config.yaml
n_head: 4
norm: "layernorm"
norm_place: "pre"
schedule: "wsd"
decay_shape: "linear"
train_tokens: 1031000000
Each number is 500 + 50 x the weight over its row's rms, rounded and kept within 0 to 999. Layers, rows and columns count from 0. Numbers have three digits each. The size before them is the row's rms in percent of the matrix's.

# o: layer 4 attention output (transposed), 256x256, rms 0.0218, rows 96-108, columns 0-255
# v: layer 4 attention value, 256x256, rms 0.0322, rows 97-108, columns 0-255
o96 098:512521531502549387460486493525405570549581503486538510539518503478415584415524442452427390403620532481449542483551560666573549548397484438493486451476436495545443394553428487433372590580556569566459503466446474534550417443498545642524485512492520493475497462427607510490549514501512548453440561491542530479525565500478483406546447490417531547470481463534430429550530568462445523551465454545524566528539494480516438527452486552557411439484474483559525567502430456508486514494542532548443535465572468515530541445525485490506470499421452463516461526504459518458535451494549542513495487393487551609497521517489515576520491451499458476527504527556532493593558505510466419520397514475477478453451500523492442491509587459561551462427482501413487427491529541571524451564467504
v97 096:534436482565559499547508463584513479500465438468492563537509569527448534445554462527568560416467503463458394499469548555535523464421486524428586490588527508587515496585564569422506519512459460655570523496425482554460462502479542484527498498461512496565504500476497567528353503441588515550436426458507400556538419526483542457534562442533519467524610485501516455448502541483554477529467489478528454552529446473510447536492566503513473449421554486546521529563544442538524512475505490460558437603455410466479497521510490539480460417584478401504566465517410501532535441546547549382528551558541446515563414435392500506405482533497456534498522433534465423501486480479512452477473525487564579570486482486572609416509446534529475465476434498617433446529468581468537390517462550
o97 099:483480507428580433399480464400543508462547541512395545434547492459512470514465470452483508626538573519466438416514506500513497522458457471552400522494524571507536481551456524505499552517623505465474490476582422495527460446485523563450465513388527504451458454501520490490606497529412499463526561495490514500441558487499385582395425585575511500545426520494466576557501464426531501496588448454547495516403570519510522541471455456376564516505463478439480411406487573468530529570500531516518517459579597491500520530448554459454479576432532537559446483515563494507485583407527539534480459466463461401494471522592530532568505475471544536545494563583551526560564608604477529476545450473408446473517553483470485510543568538411553469501575516392513487470470553468432524457518488
v98 091:407469500532443407519491427490483469491517503499531419472485498554499495545522579405413604408526564488567472501479485524496433503518452483548599478491506495590478539475514508487407529539538471456551475592453478511512557532536498415455483559420516478509539543544539516613551582495505580591564545422556506452519518474502438564471441554486496542575410472461560572547541463505436501454472585452575462511464540467464542525432530555405534451601494494480490421422475537544448497566423415540506570475504541499545558403463479547579477487480443428521461556454426480619469519586526484471451519576475540488504582420496431510566494444519442434467457486482456534378482507527517525507469506517502531510558376490449525436495517466535507482547473501468450472543438441448396346519456597
o98 092:542460546542485523494481503536561485427521458507477596478468483541489508511526454561606444534571356458576555555503418488480423533482589524484465498568459495486523417365475413528569482543481403475463467455530526444481562539531498574493536468525448455464487405483478531485420447463525415471440470580509482506499523457456478432529573447471482535546508487410438462328484493558549402521468560599461507537509454549523436449621449514541480438500522453499480514545527407579531546479518492435476467516481434574526485551592436507530513558611414559482490493574596456500475569444466477518539503448518488476404428528495478506513592548489540522462475477568547554459550529528503467468434486496517542501465579469496552507470552476462498456574530597601425546414464578546497583523552470
v99 098:543446489476517530502486386483520543493476509438531578535573372623522541555537495561574493539466486510478545573519573548479574468371486556455473463516497487548475505475437458552550505505418488524508556484495472546575557548444465586508443471444457475511477480542476548482410564506566513634466501481500504555423515445457480461600489488490440583514473477535530544555453481452538538454503481472527431508443496575521527503507551673600550458502414551508437511513560464446526475503540499430544417452482510523532444496478498582424451467488404449454585457528522454515516442456528504531476468398560599550462435487353628570547436395498499502453510502489465462551427428475489466563445496471557513589516491446535480427498501652527451487501497499444550506483505480442497488529466522
o99 097:457459468504531459474470533492446521535537586509488464449456558436495522453510484466483486480517506448525457436495536409558478547531546527544489549523546498482544530563560531421509494445540532514488415546515555522495422425567601463520571526535500488501495533539486475538527465569414490493447539529395544545523530479507547522490526565561540416556483489467560420435503523533454526543455469453510459493504519449465516485366552414431495502531693539470454507536324514562524511488583616528528507570521487512482509445526522440499460548523622466492483510472537508461536486543423486500527543572474460536513522542596386516459438607475435472580558454449541531519528506620531591456545571489373454449448536479390470545523503401500459506508399418519464466523410576573498558446505478
v100 094:572487556543510452510524428499563476484496484476519471589548501456548461517452419557427512508498595552523412568402503531456492479474612462452515561517467472435457506468443547489589435446450373462449443450377564544556532592416455511584491453483451467416524458481459481532546524584555462441426559537547571527464424536475497510558499472492535564609506442551538560558457501515463509491513424611471493516496438514587518449504583504515491478516453541528462553521491525436454521470436550507530451564519522436503550471609487503504490425464480515490554534438432579470536579410511549531479508467516552549526430477589472455434457492532513445478462545422439585480554490511499494509530546468550473451603625499529509522545511440501412487636613454576533529537508541523426510425464553
o100 093:443500479534573510544528586536481481544445481559430525440495454507521516474632494438423426473539505532551576480558461491507390500630460527510472369474550502553630441515592453473474494513482581549489491511568406416495506474552494485450536481539576585509511448504487495521408488462468499598555430514485432466494517455518489423435409479446483539469459459493542553509512467475518544465500551405554455524484600447413519596505432440544490470558530573439522471482434528575508437525596441567598495505516530560509521508446477549511470552556535531466510444518508483543416551450529449481565468542461481448439532562411450436575612560533465510537473457513524386482406538520432452483482472488555515567449486457447437584393553490551510480433473497422484552504540506470591486553504483
v101 096:485522582515565559521484570499486510529437519573535522477500525550539570495561520466379494571458596459501423502459521513498450439535420519501483454439442449581458623502413474525438531502448421542454476433473403440498525570580472479522520522454524547368525456476444433553477490513475458565618567508527487513516543516443550467522582453485450437556510622456484457477472522546605514435477577547424557506470478557519455552526466523478591520596585526536489566486496508413517497503559512561525422534488548450573387576483617459477629473495516481533370467530506473527582501488462542530478513471486525462511572552550459466510475515513450459493546482522430446574582553483578484489441518457443554471399475457460487444537464571519446491503529542419484515528501547492560402459470423
o101 102:541530407560488485485531400553459513507494440497495492459496438460538420514391356538510445471518490596515607508521488454436504568574561454479482528519546555474525425497518506523504556493453555444513504478544552597455420478382501494436447507452540543635431518532499524479518592474577476450447418447449529459556526489524476484539416507399568535430544426417522622520575518530423523620498432467522495452519550480517592453557491479497506453392461465510488545525544448487425527448505566481538468486541401452542557501586460520499433472504504474500542442469443512437512584471580489393521509456476446543510443446390584566468523453575552531521463521468506562504429509506466487556504500502543415453566546480466525571431515546583521505482489451582509466482491448581432523533515438
v102 090:534515481539504511478509544470583476515503598464510468548481461494386411407514466415445489608588522472484511436556599424410499467564461592559506435424502513594500461482495543500474478473520481435466468496423493528420511485563521468521490497426529521462507434488475482533516498552545417506593541468495495514550460521518491517459427470582621504433468513407495493448506521491549428436446587423543557445436406480535417550439491549477527446544536594538496449520554436515427457513503535579462430524454533481459468469456477523562542516443387427545535556488421545573533501434467453494521480481510524437493477552520532539501482608562545476506502546483536472468499545520443463579385443464410513587380521463450504575534637570467409538519470449496397500484527474474443473433516435
o102 090:492483457485420476575509424592511574476489407524520583424420485592576550524494566559549494457407462576543460465449360503490475480459507491422465623463430553538480510468433487550603479470424536509517481477523557482489568532481485522433495540580547481578539583535505519501479489390512525449463550502481474507497454472503500481513539505319415555560506506528518444482552576457489428593568435540518545530551543472528551496542502500491428472528471424456444537474454448487425576521528470452529460482537543477499501497513482493509490447578527628518473464542532446468478552504450508484533495481522399496457493440444476529505565398512482568411470514503512539484591422481563545427504504439546477450514435543549583527460365518467581464463561524548530482463608544632454475557497470
v103 095:555542528501389594507546482477474560424483551471570550579523495520519548484462563553499394500450522451481469507477440523446544574492563528576515484512550453418596526479469367487487439545509600510502518557507512528547453520460557451543418533439602492476503521454445422486490418486444501502396550479589434498494504533507499538537477499421524518557485547461523479458519442525463438480517549431514496485538466570445482510507462554451519474501546541478448506606535537431370519483516523460427559555493533414457487508476490566508476485522515514445469483496518503447394546471475512486524536513512568507747536560592545408496583518488494506531513505443499550602501490495496512510540627383566593396509472543437548491453415521544505547506532463503546431500503574418485456514423516
o103 093:456507478531610511555515521523364442488493489625440474465560523481536529457577444426477609480542419536545555475479559467530425426517477489431531467547403540553498460431454550532526524398478554451474503446454497451489623510576385487450570488544394483504519439451534535478520549573575489545548421520469567575509468570553486432486451432553514530473578410592441469546465493463608526469495526553473522516433540460503459555546509467599543468514476498514528471513513489572568401593494414600520451531476483549548550494531531464527515508478526500489492449428494512544610502512512475469505469526499480510381439478449384530479453526529392449445501517541466464435475507548485473531404424533406490549486544501635431489488513467478517531531547509574496556475553472528541476525532439
v104 097:419569480523504505434492457487478488459567563592581521485548459517523483515627435562516557509564540487476579432568427558440487494524582542506496545491559506585472580467458441507456485471541548470563480542576500576495561517512478544485440555512481516495496452344435548612527603554529387506569552465539561508431554489501544543584584464515560492590581498467458542480505533425384470451466465413573453483529420439497448540510525385450570544430432489580584491466498434539520470489495463478533520562464493516555478486463522449514468573447528525517460582463475582517486525491498442492507562523484473503460519345563543536569411587583441479511488507466501564530533406475512480463502555482435548511479580499450531434470463459539490469459542417450433498509478494462526493506467609
o104 102:463492566565425503562442470472543487501525419425464445555420500483527520511463551535494458519495482572518462577546532431580489447507520550492497490486560432441540396552494548518584475507443483491499486511435535455512465453519453414560489435456478518515502528629541498408492420428527544496399525552487545499556516513499526498486427479348430520443502471450598439484570436612556446483559573495430502554531587600520526428550466477535444448509526499527478439532538503548420590525539445469397536506493485505552448547603524537558548498554452509503524460522574474453477546540459467525540470447548474532483508648344512462489605414441598525446511483514441441477521589515483482493443581524579531511499525418530551469445539484512565552488492567510507456407555502543421486465480536
v105 099:469536497530509446491444438480490613512566490568627482543487539438538522518556551566500569473512477515491469463449545530536428533499505434406442480489501567502571512454549518461449522484477450556542520570482523509480486466405506537490475536469466499498475501467473442509547520608468445471485563473520494417528537509472533402517547459462491441563548509561554428512482488633532522389594520574523480509496570579458520415375542617538493406505574561572467515552473470473587580576509536431534433423530518500373544528532584506438586465466521490391541548559417448462511534478495517445454529497496496443443494507444448436532486385486433373526516510482502535494584460552578488554579530512443524494591498535449594510421556457502430543569459593455465506507441462519505469496453479
o105 096:492431514510490463494494568524503417463444584511434557510498490452418454483436481494534509474472404580504440536569503459447533534521542486483563491505536443474449467525500415520571440431551517450533509456572515550533502477477510477516493477455519514503519519579519482525437481434479513542551543531489445491468527442567510548415424616659425524481468464485452547510467482415486441605383431499489527539462531476520521605506451441490498524423521528422565516475516600493488423374551480579458582510471476459614495459487405552547456541588439464587501443475609540516460565488518481582610530525554482541513444521553567561484545638473491595464430474412524529504460514494463559446436545514571484534428439421467479472518460510476523504478477451468476470470587479598522506461550611
v106 098:561524385440522401437434576528459551531499483519486462452489539535462415477445580529510477452424556490583517440503531499525541534541402429540488544479467494446542540509523499461525485513592538452481533465421514472612467587649568573513483510551555522474467443466496474456428505496553542501519451529404472549481508430515523575525496436453563526528481593492471496524481459410511462482531467474409575551521506627358502506527442503465515434481422534550538553583506510476524546589494417460529457516451466562463516448514505509496504550468420582562386601492594497541450531532472507432491390499536447458511545513432367483448430508415477601550417450536456510449534473512527474433497487517494478521517491548426456548504438491528544536519471549539524569415476445442501487412493573
o106 094:579510567560452583540604476540413410423532510480470564578435530481574592519489431448464526533581564469449581595492535570454502524430563555439473481542545539478458454537468464513447556579502426481465480484543536543480561458398392460540503476505509531548525525473541562515568582476504484490525568463625502537548507564516446435469525552547451534415584480511428519541466532551464455500418498462535475451531446491638505539433560461408493528546532416451540451481498509401423467502474571552462517492493389489505519475523491503523496557474528415474485425514454552490542602436527546505456533529381576545489474537580513497460495457568471442516474452470582531521562450499499439505433503459471522484484519491617467558479500427418530457512538420523373504549433496450422513539535484
v107 096:408546511471464511603418507552508502558583575545547557426422536335506413445483559557495542470596466475517529524515529511500470437456559499539452571527483586561522559445413539518524403497491526475394556472456467539531399423464487480509518414526532377563487506524522450526471514529544590540472574503457436376517453542544536516479468458499536420527621473480530466499543563603491494404464509486467458460527445563585535434465508552497462488480478543476492502559442521605453527515538486463472473457530491532576487420468409496520530509486525522359539455525516472421473529498485459572537456504487404497561420485433570434462492482393475486533521446495472468534465455564471527553556583509477514453425501562554494527451454517457451404480480476483505477558509415513501554495559602
o107 101:535484447559591456491535515402558508435434516499402518593512449650459555438489502504566430512466388523438457369444567420490520562488434548463557422448529430471531428581545473558490504530497476513536452520548585478530612466472585468458480521424511572475591479510486550512515429468427449452429474537413546531452493481433508477540545569465442512521444537558397492491413478429455516607590500504544486588437490450381526533535537482519448565545596430543483504414402491469561475486523486497568533464503579540501480571486549534437506449543426441513519552492551471458597469564467550493496536544532521486467576527530389544512463516586493552452473530487490566506483524462495510471543524544487498561492431460420432503569535496510549524431488497516456522494554526457494416464503501
v108 100:525463571504544549441483587525443442461496556534485514574443385478535432462547479551582493600430535471465555418486544517538387525510522481446568497481484469485497552607523455509552483552531507466479463379479473465515510526575502430458524497448622500645546459470506483439481481469483579530529451545447445527405568501533543481506509520574490544497522507445518497509479602521448445553604473484428653447524463465460433444538537464425437504517475445551475551542514557574440517561588566496502481530462426566363508557505517489472569572540457467450488473398523513589470490498421509524524475553464581481542623491441439436644434499516500511451490483556517525540434579539462520493496584567452490555546500478478450473523490578565486426518473483440499492506543487483465449530447502
o108 092:489585491523499483582510476459434510524478491509511469446535638489481539429487494476447421368606484487562481502549485588474556526568434499522462543548502508529438430460455499453477576400456528526480483520543561557519504514389624541543478517493508477407507512507497555502533548471497470453525532506498531500566516619446411514551461436397560548525569457584387517533514414479477556450452510529498403498503429545492573534508411580545467445536506521532572485399540410394513451396414551488531444430489563482566542408516554528467453441427518494622470561501533534434465523520552497515473566508478446501551442483543463554465564462589470504523486593508475493508566438475517524515509533472497458428499403543569556508551528429489539500457486501521427438480513516612554537463544452